Part of a small language model's weights: width 192.
Each number is 128 + 24 x the weight over its row's rms, rounded and kept within 0 to 255. Layers, rows and columns count from 0. Numbers have three digits each. The size before them is the row's rms in percent of the matrix's.

# down: layer 8 MLP down (transposed), 512x192, rms 0.0992, rows 276-361, columns 144-191
# gate: layer 8 MLP gate, 512x192, rms 0.214, rows 277-362, columns 144-191
# up: layer 8 MLP up, 512x192, rms 0.227, rows 277-361, columns 144-191
down276 104:117098096132114141131108149111137097104120139119077139140129084098110140159098130141055141131130129104134131104130188127199133115145100099099129
gate277 100:125101155134123139158092108096142114132150162110173126121109132153152186147161131138164169144094090122122144168130163099095151159134160109131135
up277 112:123112122153117126163151145145145092114127139123102131164166130123122154157112135109100175159127128113102111155106089133127131111103177128130140
down277 108:114130157139103108101108138123116140075144136078107105132110111133104134110154120151120167108158150159143167176078106115119144127144143104123151
gate278 104:154127134131113136118124184194124111192144128121149133124147147125155145143112143111107140109095137143085131103143121128154162138141102122158140
up278 103:125128107146130155158144091156152105125159133139135102140152148103103130145123093140121130108094127105136094127065106094112144102147161120166157
down278 103:164093135111136048148171127150155143129146137123134091155138109136135122133137157168098087176132124150146168160118133132096149091140122119115173
gate279 101:117106109185089185131102131122121128114150120138103130124106122140146134094141126122144153151093087142142135116102139107122123124141138153181127
up279 104:135129105115069115135129130169069129110145159127125120109110150133130124150167128144130136114111105110136089126189073121094139080149096163153105
down279 101:096099146159128083097123166133118090107153126133118081132138105107140114090162116173114090146111127093146115164124110160118076130099140089133110
gate280 101:097120103109131164129156174110147071124124167122123132155140199132169126073158128109149161092093138150114135131117119118132120108130119136132130
up280 098:102114145126105089116145128135107130114099091133144107084136118135159122196150130120114105140108110112118132126145073129125138176123137100159119
down280 099:126117115133119138091105149129165094162146132175108150107073117112175107105121093115123185150139127135137148131138123105128129113097082117113108
gate281 103:127080138133121026129148138135106106145136156111099143150143111102147169129139099127101090153145121067108142134115137125120099150098131110155142
up281 102:095173148095087165127121148154121132152167094111111137120131121099101099122144136149107112123165149111119155147147133090168132101100115128129114
down281 103:104127115136125074126098111158153083114120106104109143145140134148145084121154147160140117160108141142120057116133165141124121141138154111142166
gate282 104:189146178152124139143150099132130107087104155132160114110148125159143119131117098151135152093102167106151135110149119085141152126101156114114127
up282 106:155112135140139102174127115106099133107159111121090087096139130143084122136117077111119158123098138101162108152158128116130161141126092091149102
down282 106:086126109120131132112095164104101143113117179128076119133135113077124128137104135126111108098101129132125133100039153163113134160124190128093098
gate283 101:096103123151123119130135145108122088124132122116132165128088155132144146112150097199117092137108121142137129134163098134107139112117147156130082
up283 111:124128109100097114090125076145135069106137152142139136140078091105140148114110108174181106098149142123125112146157140143093145144177121114121097
down283 110:099127147143141135129106145089121140083106113108167160100069152160107128080121108177137101129108175125132138185146145124104129097139148093104144
gate284 100:122119121127157143104160138128168136135156107142145177091135098155165142139116134155137167112131092127112092144132122155132139136156157150132121
up284 099:135135119136096085123113149140075144118148159118144144080144132126105104075139123144078080103125171155124134103116143096123112108133098085140141
down284 099:107116134135125154113128123122156166101098178153122135136121130108163076123104116128106155142151147085211165129097124127134138157078120133128127
gate285 100:110121115135112104136089115116137134113123126150128147147111160092094173087149116153131126090158111158151127159142124112117112090129094115121112
up285 096:152131135084158096107149136160123129074130108174169128171108097141149091171119118142168142099120167115106127138127100145144131116097119175107140
down285 099:129116097180144124126101111114135110157137124099081107122133132133160132136153124117093098074153157148128110148159134128117151113140102153111110
gate286 099:149112154140099181108129124142115140091130163134125095081072127169124116121146116121129123132089174120123136158139164129127123107146120168076126
up286 102:135117161107122120145149110134180148091115121098161150123127140145122101179122107119139169139162088145133084121141121140120154128169118124145133
down286 098:145123108161115164128087112180186080172163166098067135123091107136140126089133125109113081151091128108110135126137161140123113120120161131146145
gate287 102:126101125103129148110117178078102131145125156119112135170122137125177145116161115130092185133134138108150142112093149095123137116125114076157120
up287 102:104127100115126097101145075137121105150156138109108129117073121105134165132135100142157088115113080105108157159124081150121148100134151088112133
down287 100:124157122132131129140125135111119132128150167165122103120178109133150128144071160164117169084147137105107157124162096106156107131124148114101128
gate288 103:146086162152082092097124099135117109121138106119157092107144133129104130153132144124152117145142171113075140112177128127133113127112072143148121
up288 105:149141107143136153173101088147150149121117140110182124162093097112107122135121111126175155170157095103051114126162116154136098157105117102106132
down288 103:080113148115134134109176171110124129148120084134106160112116123153080109141121109113151099115076106123094144096108164141154107092107138152117120
gate289 096:135104129088169108129166169157058126170127099106153094129157164147089157122110146091088152162140154166160124191125113127117105119129163150123122
up289 098:131143138129146136102143174112075118136138119144170125118072116138142156084137152161139128084079146121111125192177079159121138149115147109153132
down289 101:106117130125110099123134158159139111172151117119158123046197147106143110150179115131181132161154116063120153145136148114144139157135143137118118
gate290 099:076123179115121121142122144117137132150112130148107108124134129117138121111125135154157114139147095210100146123119134147100131120118128110086115
up290 099:120133126103155126160134151119097122129161106125105140115136162102123124162132126135097125094168162144136132087115116133127164122147173151141118
down290 093:130146172157115160139129151123180154134133142173101119129083131182131144140111130164088117159143135145121099123183130154197101151126093104124142
gate291 102:114125145160106164137134103154126135107105119105124075164125143138106110153191128102131143121123126087122098124145125112128124126132142146127119
up291 097:122182133110139137123147124141124155157105151144134121162119137105120145144166138125123134139093155072110102140170142104133109107117156156140115
down291 096:133144100155138116146094098167127131117139154112125152129092166111119101144088135118128094118134124132164150118082076172103166121094144109120156
gate292 095:117149093158120126092105139146134158153115146107112109148148156170176095154107123146120135143151122122140117107122168124115145153138137079109163
up292 093:099083134148137120080110122117079125160087136133135141159124140134145144129092133101128143093131183109053110155135171139103151086146123107141120
down292 092:153138144143135137158110153140100140126102067147172093094140092167127143138134129098163180168121135173141123143128124157128124144170144124134135
gate293 106:172136121118133142151101111126121135125120087137111111109145111173107127131151105144121132095152133141115108149131092149169131161142141146182119
up293 101:080107136101153115139137127147175130109134130122110146132123124112104145094119126091134145106146084109095149156117098102130138146071135127129098
down293 105:145098110175151084115135168135145096131137136111127150111124135102165125131105138135122091158120095130131138140107130124155159139089122131086138
gate294 096:119131147107119151114165115098114108114101128115147108144104102146124130135132120113133159125170114117129096140138080154110135120147097126156142
up294 099:103153138140100135106088179181126127122150104161119129124110118147061137111092123143113123151146103153152122124157101140110148134184129123147118
down294 101:130117155182128106121118123079123129117107155119129110078108152120118166170097123147099126119128122118106109150166142118152123152164103159158143
gate295 098:171132140109107144100148112124119117145146128147169148132132101133136170154139105140141097140131139155113125075100154129146137121133148152148109
up295 101:071118132140144152104110128143084107145131138133133092124137149118077135148118152130159147177139114095155137157109133129109117085109138162116136
down295 098:130145104120116112104117119090132132083103083128193116140128134138130147105183150114182128197077147157136126169131131112122127167119086123134142
gate296 095:111134147145135154088105104104063100148086161133160173108120120118146156124089123151160127108151145116157100136112106141107128136129146127179105
up296 095:181096134147154117121113163147124117153111139146136160155191132101166111121116130138110158163087094154132101115096142127141132124130105127065171
down296 096:108129099139154138117119083155104204142112142148111099118111125126105112103137113148132145101139085113137147118093105096098166118109139152057141
gate297 102:141114129119140119157141115149103098141135153104128164126130161080109131152128099171123103106148104165138085145060132129122141141149097147200114
up297 103:123097165137100110138134072187105123128131147121121157087143138145122144150143152145108163110114119121163179120137136084097145150180123121148159
down297 104:108143141076143140160150105137172140174114135120125169151120131123136122122172114128145151156155132111128145145154155163145133086129124086100143
gate298 104:116088142104116147088132127129148155111139149109146138125124134110117122127101201168135152087092167074096091166112072092130149110132115137116140
up298 106:172120157095122152130153097124111129143086116170116174122132124128127122129128113144139144109110147130156137132082091046062158159118097186113128
down298 102:099111132104105121120077115099124147126106168101090103102106118107155116146126159109111135177115120107136155103108129134191125127147165106101114
gate299 097:129091141102144135155120133102124139167138128166110131093131153117137142109140116109117166094129098149132180149110114141086124117103122142170167
up299 095:134129107137143174142126160125082100099136142144174161143139088120146116125130145125139144103157138156114125109130144114159092110152127108098086
down299 100:145142110148130140150095127120109150104138137138177112131172132115082154103163095114146143137151187104168105112174124120140149136170135100165121
gate300 101:097116124146154152086144117116144132149136145119132115151135094117123121127140138142113113119120124096121131125115070137102096162120127104089128
up300 099:141090121104155148155131120152130154139088117085125161137184106133112121142096132142126135150102151169133090101126130154128093105136132134137171
down300 100:057152123102115149110148151104142155116136150132102131114130144118107059105144122178163111157111107129159121124122192112137120124100102143107131
gate301 103:103095118142111138142173141119121137095112147147107152148106112128079100080155148118125119118139089152175118162174129108132146136155108127154069
up301 102:140170191151119096111173105122103149135112125138118130106125115112157113157147145106123137092135152136146149143145152172119152076142094121146108
down301 102:123160074132118157166157145108087134131131102139122131109142132122105092172128119138110138142113107135126099135108164078124071157160147163129151
gate302 101:113130137176110128101137097132121194162126120096062090094170108120160109126153085133140117137121098141122125110144136121135121151116058123157113
up302 102:158109149096132071137159134130124136144146115162123129157113149146144153126111116111145116115082143121069105117135166111131109111155132134153148
down302 101:136103146167156172116165093109094123128145135186115102093133136136136118165128154133139109150174112142163123111133142113138114146127140144136134
gate303 099:157128116150137118072094142110112147093153126127103144131186153112131121110083106143139149097135132118155090113099146116152104130114098103158137
up303 098:119148141099131141073148103137099120129076142123113106103105113137142129112127128116112166138129106131117098159094144118122101116118134094089114
down303 097:142095105108134146139116108130094123082153117155089139185071157102124119142155135169124098109151111100116115070077117117172176149135145133125106
gate304 093:099138128127129098082119139184077144139127117109140135143097100111175137121153178145167128137111107134203156116116119136141160104123102118085103
up304 098:128132118158121127104138167116138089139129146112107129124188136099061106132116139096100132127104105099106108126152115114144168145144130116116099
down304 098:134138108145119136140122134155098094129163133193112061173112144119120152146112118154153181107135136109117115135124119130145137101107135167077149
gate305 101:093141136146140158057152107084142122102112141149151103116123156135086093138133140156094155159127125110147149130120111119156132177145129083113129
up305 099:147135140134167128104121127101133091155149112157119085136119108158155127143171096134112127179139149139101145129090176118135152078130147170107123
down305 100:091153082138145112132174109064163159170138097165148123126149133165127104080139129123093115108148123132114124126125116126139173165133134127152118
gate306 100:105093102149119170094113112115148093096130092138139133125119089101134121109156104132160123112147138149126110117087111106094169147119080094154122
up306 098:110160129084076118113103151101143116097087097147096153139153096148106108089163132149122164162124144124125106178112145133139153118148113145132085
down306 102:121152053160153157165143135115152114086155146126136146133130172111120100141140129146132133142144162113142067120108126109137150170113138129105156
gate307 103:136104150126142103109107104128154112109139167120144148123141101126128135120100112123139124136150125120068128106146108107174168110173160147164144
up307 099:147112137135107134122114156128139131152112128088070125132098170089126119154136127139143102145147137142087108076135151117108143140104123119107136
down307 104:123149129141110135099141121112127091145128184141129124138137150137148116132139106076162132117094118134115095128110149179166142096122122132121127
gate308 100:177125139120149184112134110095099097129133140098136114126128130145109168122141111145179134108138098173165093134121134130131159093126141140096173
up308 094:108143122143061133133159106143137158101092131147119144133098139110130115113118124087095171117114099119134158168161117102102143116127102140118159
down308 097:119087108138121144127155134106138119134129139084127103122121160104073130088140140111141144157145140133161134137092140118147126127159091129110133
gate309 100:109128109128124156074117132136122127156092141097127127146112094154119106101119119173109123125121130154122097134136124114123086162104106111113151
up309 097:134135103132127156198123156096152141136116125129108106149130134134117133108170100166142124142123110121132109102137170106163117149152112137131160
down309 097:141158108100131119171133138175140120102132181172103136100114149123168120146129124101113154111090142155100109156096107133092173111142135112141129
gate310 099:150144146110072150104146120141129126093082101136155137110134156118116101100136169148124072095158161128122139116166141112106110114149122135144158
up310 102:147120121146115120115138139116131124117115135132092107130127141121102169088127176146156097130139108134165114135150162130158111107132117148118068
down310 100:117109121108102151111104164110115178148081158130142156118097164167155127154107126084136130104161103162147117150104108131116105133112114146099150
gate311 098:127181116122150159089137107098119145161125124105172143164135145126074126132145131126113139128113136082104131151127130118100147154140123161088098
up311 099:141097093111149175114162124102129125128116098117121135133118129126079168106151068117107154117132115078084129132107128137117112130122112102165114
down311 100:183132136120117136120119145135082153092133160161148082102126104139162147132167087107123130097108178165123134134151123109083127106175135073168125
gate312 099:151135168107147109121098176110113137113138119128126106139117120117106120095156154138109166089152098099098150139113115138145066151107130097132118
up312 098:159134146160108144124112142145115098155146140169143105089110127157117165144125175131127124109130163129128173135122131114112144202131111113154132
down312 100:103121140149180090147119098123145122122154160152138135128127144125125126107171140079086146156126102075116144114133122170175119144131171128124167
gate313 098:127130169077160136090100121083175124130100157138097110108081105124163164123089094123158116126131124097115130141163086126083092130106151135124108
up313 097:140122112076141121161105116121138118101199122134146165106122130090124099156137130146072155074141106151166162108139134110160139142103142118133162
down313 098:135114139140101102136119151099121099156123135087135098149137125131085106142167130120113119160092182140104114119094158137123112146145152095149145
gate314 096:137130134100087095156085098111125138109139127084138109158156125089150127100137154115081133170142082156110107120141112163160129152151131160124157
up314 102:145159085109137154138140151140128173176090100134146117107110142139132108106136116097152114120167095111182131097168123165122109139146164117166099
down314 103:094080135169123122173097117158152141141166099131138115091120140093153132104129171116114132112134089166120112109114173112168113111158111135127134
gate315 101:174099126103150090179188106142145121151138141120159089098133109130140113117110120150132135117131132138118113129146085137110122168120140136138141
up315 099:157139105141128156111138151100106114130150097123123100169110086151103121142121137145130137090129112064143113132133088128133129124107126123153113
down315 103:133076162144179166199133179135123158176134190104121149118138123131115106137126143183143137121123138104072128127131130116130097113141114131099107
gate316 101:131103166145121138109083100131116134135139182122126179208130141116141117114144100153123139146128101151141144136167158116125179134161118124141128
up316 100:107143160118125088139127116101154136140128131158118128115116151133151092147137118145156138164165120100109094118104094138181187136122111130149123
down316 102:097105168098147158129152129137074115146096140118128154114131147138086133083105102135156113088130125134147139107151123125127139096104098097131124
gate317 096:136166114128132120148099166143101164094116160096118111150105136152152149141171127123120145075123119124155116112108114152080131099122082159114145
up317 090:080147130127107117136145122110151111137162104106102158131135117143121169159119103130139181114082101111132121184106061124123180134111123116157130
down317 091:110111110142108126124099147119118179085126104149118108133083153095162149095155122124119124158164125145154109125097118099134143124146128123128135
gate318 101:133139108099117154140123081157115104142109173089138105102126104091135126146150097133080148129102135114170145153131136134128106155154131090113149
up318 100:128147135100116106140106130164188146074131123135135143110162106114100139133142111143111177146135114145109126155077148155113133094131104157139130
down318 101:122096117127139126140121058136076090133158120107142089117137104123122124132067099119128131150132087123151176135156137142120116150153134121114136
gate319 098:136117107113102115122100181102136150098166116109117166153126099141134138150120077152134118113181121131126134144093107097122122119130136123147123
up319 093:173135162089094122099123154138123110102123103153135126120096134117149138171132126118134125114114125122131118116199103100129153148155117099128146
down319 095:088150083155120144122176116159173125097135130114154152108158122170091116166193133134129113117116139140184134161153145146164133117128149127159138
gate320 097:098084128124091115131135164144133119091104122120106115108166146133131155141107138146109146066096168110099113128118133152147137128102103140155134
up320 095:116123128152142101139181158125159092127124127125154155124128081119131121107098109118140099140093089198161162139116127153156120097103102106134124
down320 096:119146132121107112138122101084179125129138150120098105120173144135079100117123139114123114130166152127105160166129131162105121109107143168117134
gate321 097:145100131158093136099100108095149144109082093128131139128111168141165092119070140112127147137132146148151126130101098127146167152111055122137138
up321 099:124180109117120151177123108126067109141104144130150103147151164108109140129117135140137139105157089088091101104115129113125122107154121161098098
down321 100:109096141154168167143117127138088129094129102153161126144180109099068126121104124135170103112094120096110137156149141125143107139132123128105109
gate322 098:123097122159175095095131090118110136139166099098078112154149144106138161132164099137148153135157129104174140100120111129091127150076152118143125
up322 097:132074110105086143151127122142149170123153143166129148125122140151123115085094146054107088121103141131087101130137181126128145160137098125111163
down322 098:137106135099166114152108180149131111132090116085124117104134068097159117135142096132127140144152101151204100158116124159123158112140155116158144
gate323 105:151141141136112137149109159130152144167149162108121093101122162118089107151102152098119134123151117137142135126109165138128150102121140118167103
up323 102:139130130128139109103136155179163136102157078136139151102153148132177150143127133090105130124128123116114119128135115143098145159130098110137164
down323 101:119103130123153162124096119157087112124053170084129139148091117118127133105101106101141107113131120127167136181118145110126118087116093142108111
gate324 099:122122132153122128181122152128103100147146110145121134100121136143146135130085126149174126149155049134147147092157120131188141095136084167130131
up324 099:155140095124131134105129099149139113110125115122091131155106101163151132124142108105107112097142164111169124129117181163155107114173153131129107
down324 104:113128113158136155138114139093108147108142103135125114120115164126120117114142146141072116124178141114087149100165159123140157145131118123139149
gate325 100:142113100127158145107109109114161095149120107107169145133141087133127120135158113127123169115060151144133113129145125098115140186104119152101140
up325 096:100078123168123158114157173139163122092151124150153189110089140126132091119118136110120162137146160147123131134163130127157140146138134123193144
down325 098:119136092125123157115095133137166152130100086102164124127143121156132090147151118142094129076074112168106132132145165091117168125166131154138131
gate326 100:140163140119110108120122142112098120173092114114093152130118107169139082143120138170165106153138072156114131084133133096118105145151113129118112
up326 099:102115127120147067158128169162132140150105122144157109096125176155098105113113081144102145138173118095132123127111150115152086113121136125145143
down326 102:054073142117106129097076152141101103100124134085110107126121157107124159102129125091116115105085129170123161166115135119119119163134101133138119
gate327 103:114122141125124085097092115136136147128121119123141101120138126087118117127140144154120138112144141130124114110133094165130136078129095137128109
up327 107:134116112120123154059083104143144152134122094095115121136123150067137089162156128109164124108114118142148084092113142149104096142173136136143150
down327 105:125119146137117142104086130075139150145116157110078098143116164089146145100108169081137081107117098145138127122151074124106124114106117102161126
gate328 096:133156136145141114127149131160138151083143067141167111137136154134128140131140130134109120097152128134103119114125128107105175153160141115123177
up328 102:110113132112120110092126115133118116086148096134133118135113131156090152114154140155150099147191155122162139138118124140118150117144175142109150
down328 100:098159125146123119117127179128129121114155115099148126161159084182129115099106110137149110151160105168117140119106132134136125110137108123162158
gate329 105:138136116133146139117134117118123125141094116101157101120159109136112124111142164138163167133123115128148107172128161107119090127116107150126152
up329 108:149107095121086138133133130179155144164182128112135125158137187120153149112157122093113127121140134136156117189127123165110139135110104121082081
down329 106:113148155126137118100136121148104121096105148108107104134130112130129091140136148108176117146171166122146092109102110160157121106099112130093124
gate330 099:113113174111103086159145143186106123136126138142125073109118086128147162149133083155141133141128159123146103176144121117095156111164115138109154
up330 099:127132149132156148156137167139110118158166146147127112119125145082174115165095095169135135132115095132113127107121140152105163120213112135115106
down330 102:114116132123163168154109134115151153142177117148116168150135158145085167173095157136102152141116148124160121128105131117146095137122124149114133
gate331 105:138142108136112125108099112145152124137126113112153110108130118123121149153094121131152134132193140088149098162114143140108140143100116103105101
up331 102:175166125107105122118128127118149098110121118143134163121129110091113105150156147129072159155114107136101130167096131109125122098153117124092110
down331 099:157118137158161119141101156095113116147173104138113108141114180132122089150132161105109089115109125162161162096131136174155095139098121142105170
gate332 101:164092135145140103104112153157150113116137104113147135092143095141193116135116115121095144138107117144122090089136131131146105117065105152148117
up332 099:137116164144166124126148115122097137088161136162128089138104172089120154120125131087122111117144146090145142122114093107128102119099136095133120
down332 102:119147086100089127121079171116136182118085148126149114158122114113124115151102151140140102089122184140131119137109131097127140139150094120108142
gate333 097:151160107136116113126135105133126090176131116091154120117131108106099127109126145128159117147147116145129166185118111125133118138142138127119142
up333 097:153108110094122117102132135073123145134143088132102142104166168101149072183152133106121130137112113162152177162153163120142097141102132124131111
down333 100:123167114165147115085154138153104135165097143097115093101114133115115142092146141104162121136149158143135085133096160138119125122149136102154139
gate334 103:129124136106129128157121113117143102148111124112070148111119088128169156139157143148119106112123119093158089134101114138131134110152094116131089
up334 100:155157129141156115131168141143130120123160140098120099086125111169131106158107124142119129088155145184123145149084121144149157129141134142127105
down334 099:149153157106171114135139110151125166128135120107136128118124120163162150149117107146108116125113096126115152162151108181093130108116146153160125
gate335 102:118142192157120122148163150131145135122128163114129139168120081139145122107108158115114129086111136120119153100131156151152151139111084118147179
up335 104:119148117087106131117124176152132087146131175135136131101159105128190133112138135110135137140086153144114089156136076120148176123136124147132153
down335 101:151115124129152138131148136133078113149109152170168161152107140105150063097120100106137149121153098174141105104110122134118083117071133077174110
gate336 099:151162151125121148122120127093098101119126119094152110136108119137116123136150095127097135100098123138133092144178176076152163118153117095107078
up336 098:153080140160139105116121101129105100100109145149110090152119128132101100140122086142125090144066114151132121082090108147125147102137172146149128
down336 105:126113113154139113139101121163105152074130091083139126143094146157155110139131147090103127167120134087126101114211125136122110122140186140108115
gate337 100:113115117135105175096132148084136158128160082114125091146157119108122133082124102140141142111101103113165190127104099150130155085135120151102161
up337 106:133137135144149122072128116156120131107105191097173101119154112118099103160138113133108132132131128136079131116128140157188129116077130121147117
down337 099:126179152122111074075098138137150130143160141146108139169101107156150116086112168104152122160084116087182141121146090121107155110134120125097176
gate338 100:117105135135153171149108141093158132156101134095139175122127156099101151155088149099148138068159145092160119123165117152139137155111141139177127
up338 102:150140113154178100111093185132102084154082169134137141143123117118146115112109148148137107090136131156111116135131090110115115135142122149104130
down338 099:120138136145184119067140083121098118079101136163110152129115147101110135125098141108153150145112078131143146121115111141142094128150126134174118
gate339 098:166130126140095101129158124142102132172108128160126140110131167080111134098139134148095145139100138075113161166126138164150112121117117123131152
up339 103:188090137091117133099146102162085118125116172120157145140153139145127125112124139091052108124135094090128105106104143110139086157120102085150120
down339 100:095129129135123104190119153098092128151092128111122099152111093125122135093114122132182133116140097147149135099097116129126125142131122167113127
gate340 101:134132132129124089126139119125096163098175134106137152123087136169137094150074158196119140108152148125105108133135136116139139098116118167108131
up340 101:162136130158093138101134130175150139113153111131169124131183067169144165119089119139134120172122129107103118159120107109115092141149121136122141
down340 103:135123144086128133153122143130140108141151163110118141117139147180149080136113163134129128141139145182129141104118132139089123138159109137112143
gate341 101:149122167087141114110109122098146131128151128061120130132097096121092114137103133161085133133117130144134139126139120165131096132173158087113136
up341 095:107149122087115125157095092103097123137133123110163077121100108104122145136088133106140147117083107130128144154098101154097112130134130147115186
down341 095:086120150111139181159096113105126159131113145162153118153134115167148149138098121097134139129171132109183101106144122073128117185114102126139150
gate342 097:104156110092114094134139135145149124148150105129166122132128152141114128137116182116070118088116154108126119122128136166079082137148117131168144
up342 095:132196115139106148145115122165128126129096145131097153133112179137095126115152117106093136155105125119136117121154148092162159149111154124113071
down342 096:162121131194131125109132134110129087108153116178172091128074167142141118142131150148165109135108124108121159084152131114146122116127131159092091
gate343 100:120123154139114126137133124127109120070111124092140107088122161110123134139151151071146119132128156188162115127125078102126128125158159103106126
up343 099:107157119153121168056081159155122115134140118137142153143144128180102151158122142120129114144155096110108128112114120152127105123154126159146121
down343 100:173127143139127084167166092134173162131180153155117141126178110099155130089146105150137152128109165124142104117128109141146170106145092104100126
gate344 101:150121116127108144093149117112130101149139155115167153154111123108179108092166089139080132156119108113171105142141118141157141135123146154096116
up344 104:122121131158122173148155105107140102140163092159149118141113132111092125106061108149183116122143102132212131126175121124173129082114176163150097
down344 104:169143075139093128101124140143106139119137140118140129156071151066131126110156134134148118103105110133115128156138122152152144128091130140141107
gate345 100:144144118127110158123090141075126100130123143127140117149123116147146106126153126129166082190111140152096125106156098151128120125140135136113117
up345 101:123148125137086158177133143149114149129180161107121168121125144142093106130130128081099101153140174101138086130121159166161123112116081158132114
down345 102:112095113141109154139123115178142155158173102079129134132145172124123097113103117123159104156124099134176113136105099123164184165138095117170086
gate346 104:151145120147147110173140114135142132122141127129149115134115079121097132138124121121120145126130127154137134126133119135134115109118116118097165
up346 100:122153078067165157126130142175096103115123113151163149125132135120133135111148101159115146090120121128096140125123091110137116147177101123151128
down346 101:111134114109111078075103111107135131134137146096139136140118137100120128127143073149149124182139141119142138112105158097136165125135120111136131
gate347 101:139147171176137126124170132124099123123153127100128117141102185170106149080112127096185155124138193100108143140151174155108122131144139109143067
up347 097:130143151150105137115080203154115166142110124174110146173151108148138130130165110143144120124153117149121141129121140104130082101165129086119111
down347 099:142101116146100106162129142119125149166104147113118135112171139082113071099127167112144128130110125137107114104110108127127095169132124141129132
gate348 100:126110144125132111145132081091102122118139102138115130126143130171114141145163109161128128148104150159134139124122139079085112164110133130102125
up348 101:091099145129114148135140109123127143179093089111138103196137124168065167114140130104152147114112111119137145143098119134108129096137121101140140
down348 104:146148142163121142146164168159138130130170142163126093154115162146134101114159115101110132178137120109096174134109127132156104135185124101164132
gate349 103:128122163154109137143124127112101099086143125119153152128162086123100149153162147142127183136128129141122101130103102124145116137134130129168148
up349 102:131161120116157107106058128124134125101153146146097161156109137090143132158135112144089132130157107083137177115137174158130126116125143129106091
down349 101:117175146096132148146131169162078102094127121147131146145175117155144108139077112136173138132118129177113102136139134113133064137145139111128150
gate350 095:100086147145147112146134103150129100120126133160186148142165152164165084167137179143104154105087138112128111149112136126128170103121119177158174
up350 098:134135119138131145149122157114108133145113152092098126115109139179107124151134052154132157112125131151152166127144156156122126135142128107124104
down350 101:135124111139104157095102125118101106113149195184126153138132161103145087127120133144116147108122156133158153133123111097129157094163092144117136
gate351 096:136119128128142163150118146150161122133096140118156154126118158161157140096054089171115167146111142113100116131116121174100153108163113133158109
up351 100:129178131100131113171127106111105132101136134109099153145199168083106120102098140137123168114128119127120124157138096130133159159126138083124101
down351 102:149114114143139095126113144162119084077136166103136066133129137138146128152119124146134125126140115129154155127080117117111119162108068135118128
gate352 099:129118117115098112123173143091147105148140160118137145114148112123139114143139113126095129121138185152085134156066119111136109148148130125135126
up352 097:135172133148169142149106133141075152122125117116177144129116149128113114121102095115148116140129106115165132135133171136131116092125166091102148
down352 099:114100123112119136160178133125144105109157044164116127143112136125119126104132179177126130182107114145100137135118127140117146110095108157116139
gate353 102:143175129151098132138144162112142107127126156158128133126116166104178098137120170127132155117153166132140123135164148102167137124141122113157096
up353 104:118131134132110071094145120139123159141110173094113106125104134119186087096143128100104136140128087120115141112161121142137114116157159129141127
down353 102:113156133124154163136173139134155113134146133156142110127102141076119131162121144127111120127101142129169110093118098116148137113161090130174099
gate354 103:122158146169094147074113102106128108103071128081151132133131144137107152152152130134131094159110115090147148100124127082111088153131158134087139
up354 105:154173101130125139143146096133140181115093120164111157154146160140155138087164116133125127119135127159126100133123092111109112149146142147139097
down354 098:141146105119101161105149117119139117115106126087094131129147098109093137088113147132130145090120137131112096135158153120096167136130118118141166
gate355 092:112121150134125120149138117159155141148155122135173126110104094107186119152190115142165116132158127145155128127140100103136119165161124142178100
up355 096:120121095144134110154109138120153114151148104151137131134086136121111158139136115153126131142141185072135137119128112112125133150150141139132134
down355 096:079137125149137151130153140129135094132158148098094130154087064139125139099131086133137101131135108132131129113093130192152162134147109085132128
gate356 099:122136151123146104097149162118075125140113126104113144109108113122134111123143154133103122142123139148133140114174126118103162130145145148106112
up356 104:140135115143147103123122161136146086089130096126122122161079116125113101115102149136117127129116108105154145134125106150172118156147130158100131
down356 102:102132157107108118116102159093082137101136162118100103105136088149152147099148138149090153138097120089136102110105129104149099140102115108164122
gate357 101:073076107165151123152135153132119082141118113150162128165077145100158123165104152132136157123103129136145106127100114145144169141080148101140148
up357 107:120074149181175114176104123129173148069130099105111131141144124137113136145129147114116121159136141140138124153118145127123140147089159116115119
down357 101:140157192140119150096161118161144104126101139163149139112110127134098150134117102152121109178072125166104127111129125113112108113113121097129092
gate358 100:150114100144176112155117121100159133116097083132112144138113100127130082176121131167169178103110098116168120110117158115149120102103115173174159
up358 097:077131137132170094120120106128113107092149157133115128201131129123116150138104122110123156132136102149125105148089107129156139142110109113089131
down358 101:079116151115115143156123124153158088132166097148123144083145156104112150115134160149103118139129130154116124110090114121162133104133136113096152
gate359 098:132084110101143122157168160132150142100129136142134110138153103155084139121144146180152150075093107141126133127166119091111136165166132151128160
up359 094:097122112106106167141072142141105136115137147137114161107173149146133120109155129125084107165132142136126100181136133135086146132128144067102090
down359 100:120125135131146137117143087092142133114112071109106130182122106126102114133098112108117114172103092162126097157101104142138103078106105129123119
gate360 100:119137145102114121105142119114106106073107167127157111106125125155114157127124119160143118171135175096103093150176114118108149128110142131088087
up360 094:112083129121144127113110174091143153119144104109123179138060128125133131063115118121097142088134123116157144105128151144143150164129135118100131
down360 097:102161105118127144128154134138139168175175143129127127111070132160119118114124139155157123122128133126123157150112128139091122141161092139154142
gate361 101:110068140076122126099120178132122125114117110075134085123103096124147162113148149103120154058142102115124087115121113126119102139093159124116105
up361 101:152091147120080136108098130149170121095145113156102159177111130098127141145152154115142126143118106136135097102141133172162125116146131172104121
down361 099:132152127161120108110136153105085148098171127131127146128109136160121120164119066174129123114145130148129099168126107135108159162126114096115118
gate362 100:116130098133117162139114115156094171116145115164148116117165145098182129087130115133126108086142119091120094133097132157127105142109126158135121